Weights of a small transformer language model: rotary positions.
Each number is 50 + 15 x the weight over its row's rms, rounded and kept within 0 to 99. Layers, rows and columns count from 0. The size before them is the row's rms in percent of the matrix's.

# layer 21 MLP down (transposed), 512x128, rms 0.105, rows 228-253, columns 0-63
096:58 45 47 44 37 51 44 44 71 18 63 40 63 54 44 45 17 44 36 53 47 30 67 76 76 64 68 42 34 34 76 36 43 56 61 42 49 15 31 42 53 62 28 47 65 53 24 37 71 20 52 64 48 27 92 30 52 38 32 37 46 61 39 61
113:66 52 27 43 24 38 47 53 51 47 47 64 48 42 41 50 46 74 62 43 55 44 41 66 55 47 45 48 40 02 81 48 39 62 30 76 48 62 58 68 19 55 50 48 53 48 47 49 67 15 51 52 36 70 57 50 48 46 53 31 72 67 62 43
115:55 50 46 41 45 49 32 20 18 51 52 59 42 61 33 44 33 78 71 39 28 37 72 63 66 45 54 56 42 60 45 70 43 76 29 24 41 37 72 55 74 39 46 62 36 68 60 15 47 46 49 58 74 47 47 58 71 47 34 52 32 50 67 46
101:34 58 71 26 53 64 56 80 59 39 50 48 81 62 50 42 29 34 59 52 70 54 65 40 56 56 47 46 42 26 34 52 52 60 30 20 65 64 40 23 52 42 50 33 42 60 20 50 36 30 44 73 28 89 38 49 37 52 50 33 66 45 45 28
113:59 33 50 61 44 42 49 41 57 48 30 69 70 33 38 46 46 78 19 52 68 61 46 56 23 54 48 59 87 56 41 44 35 36 42 62 43 44 53 37 42 42 53 76 75 52 56 68 37 53 49 14 48 66 46 42 67 66 66 80 46 81 28 69
098:58 73 69 52 28 53 42 40 61 50 52 33 39 53 33 47 33 46 48 40 60 57 55 23 58 55 49 38 35 68 55 32 97 41 50 69 78 64 20 43 19 58 46 48 44 63 34 36 59 62 41 36 66 33 38 48 24 37 63 21 58 32 38 66
103:43 47 24 49 68 64 23 57 66 54 50 34 27 51 47 31 66 34 54 46 60 26 61 58 31 62 66 41 27 44 47 47 74 28 44 75 34 61 45 31 70 80 50 50 57 59 36 38 52 38 53 40 43 50 54 24 70 50 64 77 54 60 28 70
106:42 41 48 42 73 56 71 41 42 47 49 60 44 34 25 45 57 65 52 41 37 60 61 79 36 67 44 33 34 62 61 43 58 54 47 72 56 48 69 56 33 63 49 82 37 61 70 39 34 55 66 58 42 35 48 28 56 45 37 47 70 37 56 63
107:60 08 32 44 33 52 58 51 85 30 45 65 36 68 54 55 47 65 60 64 65 29 55 39 31 43 55 57 42 52 49 63 56 71 37 30 54 53 43 47 45 45 36 48 40 62 54 32 49 60 47 65 37 58 47 64 49 48 25 39 77 46 53 54
100:58 42 52 41 51 48 42 43 47 52 70 49 49 37 58 54 83 42 55 52 66 60 42 55 33 17 56 49 55 76 44 40 44 43 67 53 44 45 24 53 53 45 30 47 24 66 42 20 66 63 27 22 51 34 47 62 53 52 57 66 24 45 48 63
090:50 45 46 29 24 68 52 48 48 78 23 68 39 47 34 59 60 49 18 61 56 53 21 74 33 51 61 61 35 45 49 57 59 52 47 64 37 61 40 66 58 44 51 65 55 37 58 46 51 72 45 53 88 70 41 43 70 45 62 21 51 47 61 27
097:42 25 54 55 59 53 51 65 28 73 62 31 67 41 45 58 38 52 63 49 48 19 44 38 45 35 45 13 78 59 42 41 78 34 48 36 56 40 34 53 27 62 49 82 56 17 41 51 75 41 29 61 41 71 54 52 59 30 57 38 69 38 47 41
096:60 53 60 51 45 37 53 33 45 56 63 52 53 20 43 43 57 70 50 68 75 49 16 41 75 64 51 48 60 37 56 69 72 42 70 31 69 26 56 79 51 19 44 64 51 70 43 72 35 62 46 14 50 72 48 21 71 51 27 52 53 24 54 43
106:57 62 53 26 35 21 74 51 51 58 33 25 72 44 71 59 53 50 43 37 59 43 73 56 50 62 32 56 48 53 63 37 42 57 53 57 50 55 51 62 55 78 33 46 51 27 81 61 26 79 62 62 55 51 29 57 55 45 46 23 53 51 58 73
089:62 55 29 69 49 55 64 70 47 57 68 11 64 38 38 41 84 67 61 57 72 54 55 51 74 56 68 43 44 49 45 48 63 64 38 54 58 43 40 57 68 52 29 98 71 43 32 49 40 74 62 43 36 30 20 56 51 38 57 54 43 34 54 44
092:41 47 37 45 24 24 54 71 24 46 18 34 43 39 24 38 50 42 33 60 45 58 33 65 51 64 69 46 64 44 65 59 46 66 75 70 28 43 64 63 41 61 51 62 70 35 79 29 43 58 42 44 39 29 67 43 33 41 30 49 45 39 79 35
082:18 56 45 39 74 34 62 56 19 76 50 72 47 57 47 57 65 48 39 35 36 48 49 50 69 52 37 43 39 48 43 46 57 23 59 57 68 64 72 35 34 84 68 56 26 43 39 75 36 49 43 21 45 88 52 89 43 37 30 40 40 49 27 42
109:73 36 58 45 45 42 43 81 84 46 30 40 33 58 51 51 89 45 43 57 46 58 65 84 51 43 55 33 56 41 24 55 42 41 45 72 80 28 62 78 38 52 45 33 22 52 64 82 72 56 64 67 35 47 36 36 59 66 37 48 57 66 41 55
108:61 61 40 55 45 69 49 64 77 74 58 34 37 47 30 45 28 35 42 20 47 49 59 18 44 50 56 57 58 69 42 48 38 47 64 73 34 38 55 60 56 67 85 54 35 71 43 49 56 53 57 77 26 52 61 47 40 21 35 74 60 47 26 29
092:36 65 42 50 68 28 37 77 58 35 24 50 71 56 57 73 66 48 22 23 56 59 57 46 57 81 64 33 44 50 64 52 64 49 58 68 65 80 39 43 58 40 53 34 58 41 54 44 59 54 61 57 45 63 22 07 61 60 83 45 29 33 50 61
099:52 40 48 52 79 45 43 63 59 34 95 61 57 63 35 68 53 22 41 69 63 52 34 47 49 73 64 38 68 54 52 78 66 52 63 42 53 48 29 65 61 53 49 54 54 88 56 66 41 64 56 57 46 45 48 42 54 04 56 56 34 66 67 27
084:41 63 58 51 35 76 51 81 06 43 59 37 50 65 88 15 40 56 76 66 32 38 60 51 51 54 53 54 58 48 72 36 33 51 41 32 47 42 75 19 57 56 63 60 52 65 29 69 40 47 38 25 45 38 42 69 68 50 33 36 60 36 61 57
109:36 24 47 53 58 29 68 23 68 20 57 53 63 49 52 65 55 19 86 46 24 51 60 53 53 53 58 55 57 59 83 38 44 57 64 53 61 41 58 46 25 52 58 52 47 63 40 53 64 52 58 49 61 28 41 50 36 56 52 48 45 22 75 31
096:74 56 52 59 36 51 54 59 65 45 35 50 38 46 44 57 42 49 48 22 71 48 77 49 43 49 20 35 55 52 48 40 32 14 62 56 48 47 64 65 31 70 22 60 46 26 62 46 65 59 79 27 37 52 49 66 55 73 43 18 55 53 33 66
117:46 41 54 80 78 55 49 22 76 27 60 57 57 36 63 58 22 54 53 37 36 37 38 27 46 44 88 35 46 76 34 35 40 52 34 30 79 21 61 56 67 70 55 43 25 38 42 56 50 56 48 62 52 65 42 50 66 46 27 53 60 41 75 50
081:45 68 47 57 59 76 58 47 45 30 38 59 47 44 43 52 77 61 67 46 75 77 57 39 51 34 70 28 20 69 48 67 55 65 54 60 54 38 54 54 45 61 44 82 49 55 58 19 52 60 31 31 22 68 43 47 07 45 73 53 26 33 25 41
# layer 21 MLP up, 512x128, rms 0.113, rows 229-253, columns 0-63
111:65 33 45 43 72 54 53 60 58 47 31 43 46 82 67 40 32 47 00 52 30 74 43 77 40 59 43 62 70 53 43 40 43 59 66 39 75 33 40 37 73 73 34 42 57 59 41 40 35 51 58 46 44 24 59 58 78 18 16 57 19 51 44 67
120:62 33 64 58 61 40 46 37 48 46 60 76 36 34 49 43 61 41 27 43 16 62 52 29 53 55 46 38 18 33 44 58 74 67 59 43 62 82 49 35 46 37 52 33 69 39 59 69 72 42 29 67 54 43 45 67 59 42 25 52 64 62 38 62
104:36 34 76 45 79 59 44 47 51 47 26 75 27 57 46 31 46 33 35 45 55 99 47 41 50 25 55 62 55 46 36 71 42 35 45 45 76 46 40 52 68 64 37 43 20 36 58 41 33 76 47 54 63 52 42 53 51 42 33 27 72 51 61 52
115:77 31 45 54 46 62 59 44 66 52 46 77 43 66 62 54 62 34 25 77 33 62 44 21 35 32 52 67 54 44 56 80 40 52 58 57 46 59 32 60 52 49 47 41 21 40 24 55 41 39 62 37 58 50 46 42 85 29 45 31 22 23 48 44
093:50 37 50 56 57 61 20 31 51 34 44 47 60 50 46 46 44 76 35 47 50 48 72 56 43 31 50 45 49 76 47 75 44 61 61 25 36 66 07 25 55 61 48 48 56 34 49 48 42 33 64 57 08 51 60 55 63 39 64 28 48 66 67 32
102:69 29 63 35 99 72 65 36 42 31 50 56 45 57 33 53 59 39 36 55 66 46 55 25 63 48 71 45 50 52 48 59 63 61 68 63 59 76 33 23 40 65 26 29 54 64 58 53 36 58 43 41 58 47 64 48 63 51 44 53 59 49 23 62
107:45 31 78 48 69 35 63 65 49 33 40 57 51 62 49 42 57 65 50 37 47 39 57 45 47 34 15 74 39 18 34 52 46 69 52 53 29 87 53 61 71 69 54 17 45 51 57 51 65 67 48 53 64 55 48 28 44 66 40 54 75 66 27 41
109:69 60 59 50 48 46 41 42 51 29 30 64 67 53 39 31 51 54 59 53 43 61 54 40 73 55 50 40 55 61 24 62 78 40 70 57 74 22 40 29 47 59 50 24 14 16 66 55 64 66 32 44 55 26 68 61 57 54 37 15 74 89 47 28
098:49 34 19 44 43 39 28 35 68 48 49 69 51 43 69 39 48 53 25 75 47 50 61 48 58 51 35 46 41 37 59 59 40 45 76 67 30 46 74 63 62 73 64 66 61 33 37 99 43 38 49 32 57 60 52 32 44 23 53 35 34 57 24 45
096:57 51 51 42 54 41 51 66 51 14 36 76 43 45 47 64 58 52 43 50 47 50 45 63 24 57 24 59 19 67 41 51 44 49 49 61 39 59 68 23 83 76 36 60 55 44 70 62 60 41 79 70 62 53 70 30 63 38 21 36 50 66 47 54
102:68 33 56 66 59 44 69 59 27 39 34 49 64 50 64 45 62 25 50 42 36 45 46 34 42 31 37 53 55 44 35 55 54 60 42 47 40 57 46 67 46 63 74 44 39 36 62 51 78 57 24 31 25 61 48 40 42 37 40 62 75 71 40 60
092:48 34 51 53 85 44 48 32 52 00 50 40 62 59 45 51 48 44 48 61 47 42 47 33 53 64 52 54 39 50 10 38 51 45 52 63 35 54 56 47 55 41 57 53 31 39 62 55 83 54 51 70 29 53 64 52 53 20 32 56 47 51 42 50
104:60 34 47 35 84 65 49 35 34 53 10 71 47 55 81 37 54 32 52 35 22 59 73 43 50 37 54 32 62 46 45 64 37 58 74 18 56 68 72 42 63 29 42 57 52 18 38 44 58 27 43 27 48 41 54 37 46 51 38 43 65 51 35 52
090:63 41 46 45 56 32 22 51 83 42 37 75 41 44 59 38 52 29 48 54 45 77 38 54 33 46 51 51 66 63 55 70 54 44 84 33 44 23 59 35 28 71 60 47 38 35 53 49 95 38 63 36 60 23 79 39 37 53 44 58 48 51 49 46
092:41 48 58 40 73 15 53 56 40 33 45 47 52 65 64 54 76 29 34 76 53 38 45 40 52 54 35 44 26 54 57 43 62 63 27 49 54 84 33 00 71 40 37 60 46 23 60 48 27 73 51 40 51 36 67 38 42 61 44 70 68 33 58 42
078:68 45 52 54 50 60 28 38 45 45 25 42 44 73 77 38 44 64 54 53 57 34 73 49 51 47 51 45 56 58 62 29 48 61 30 18 50 54 19 51 80 39 27 54 60 51 35 53 57 57 86 36 54 43 50 53 77 57 24 50 59 53 81 79
107:43 32 52 23 62 54 64 33 47 51 14 53 66 77 76 68 59 35 44 49 44 54 69 30 44 47 37 55 34 71 61 42 63 64 77 36 47 54 40 39 52 66 56 42 35 50 55 47 55 51 36 25 52 57 81 34 38 47 55 40 28 54 33 54
110:33 52 42 57 60 41 61 57 45 33 21 49 46 74 80 41 51 72 42 48 60 48 57 54 42 24 57 62 18 41 55 71 36 48 73 36 27 65 63 70 69 56 50 22 45 47 29 53 44 81 53 30 46 55 54 27 62 36 51 24 48 47 48 47
093:64 19 70 57 49 63 58 33 31 35 59 45 14 52 71 39 60 44 40 43 31 49 51 54 67 22 61 61 49 78 48 73 69 40 54 40 53 60 55 23 55 49 61 23 43 52 55 99 27 39 26 53 65 56 49 64 31 61 44 50 79 49 39 45
099:51 49 59 57 48 57 51 27 52 26 71 72 69 39 39 30 55 63 23 25 68 72 47 42 63 53 53 45 00 86 36 51 51 60 49 71 36 47 47 16 67 37 67 59 60 55 76 52 56 50 40 41 44 52 66 32 50 48 59 59 69 42 38 52
083:51 41 58 52 43 42 55 57 63 50 70 60 47 26 57 56 50 57 29 15 35 57 39 14 48 60 39 37 53 61 09 50 72 37 37 81 89 52 69 29 26 69 62 42 53 75 48 53 51 39 46 61 47 51 34 36 50 73 43 51 61 51 57 53
106:73 44 79 27 57 40 32 69 51 62 33 64 44 51 44 65 78 41 53 31 55 59 45 52 43 09 58 65 44 75 51 66 51 69 44 25 46 38 38 60 58 75 35 32 69 60 30 42 51 43 59 42 60 38 49 48 29 45 36 29 54 15 48 72
098:65 50 44 28 59 55 58 48 34 31 40 49 50 67 50 15 52 37 44 55 28 41 57 30 76 61 31 49 48 64 58 61 50 47 52 67 53 67 19 41 59 40 34 63 69 53 44 60 36 86 57 48 22 54 42 53 62 41 19 55 42 50 33 58
108:25 41 66 37 57 32 34 84 78 33 59 57 55 41 27 24 61 60 53 42 31 72 46 41 67 51 49 53 19 48 42 46 52 38 86 64 53 66 34 43 70 39 60 72 61 60 45 58 37 67 46 68 41 10 61 42 44 45 50 42 69 37 42 47
082:35 07 41 47 26 33 59 89 56 49 46 55 37 55 57 33 35 25 24 69 30 37 48 39 79 52 16 62 52 51 61 60 37 32 30 61 50 75 59 59 73 51 40 39 58 57 51 92 36 56 71 54 50 44 50 42 39 63 51 35 64 74 48 64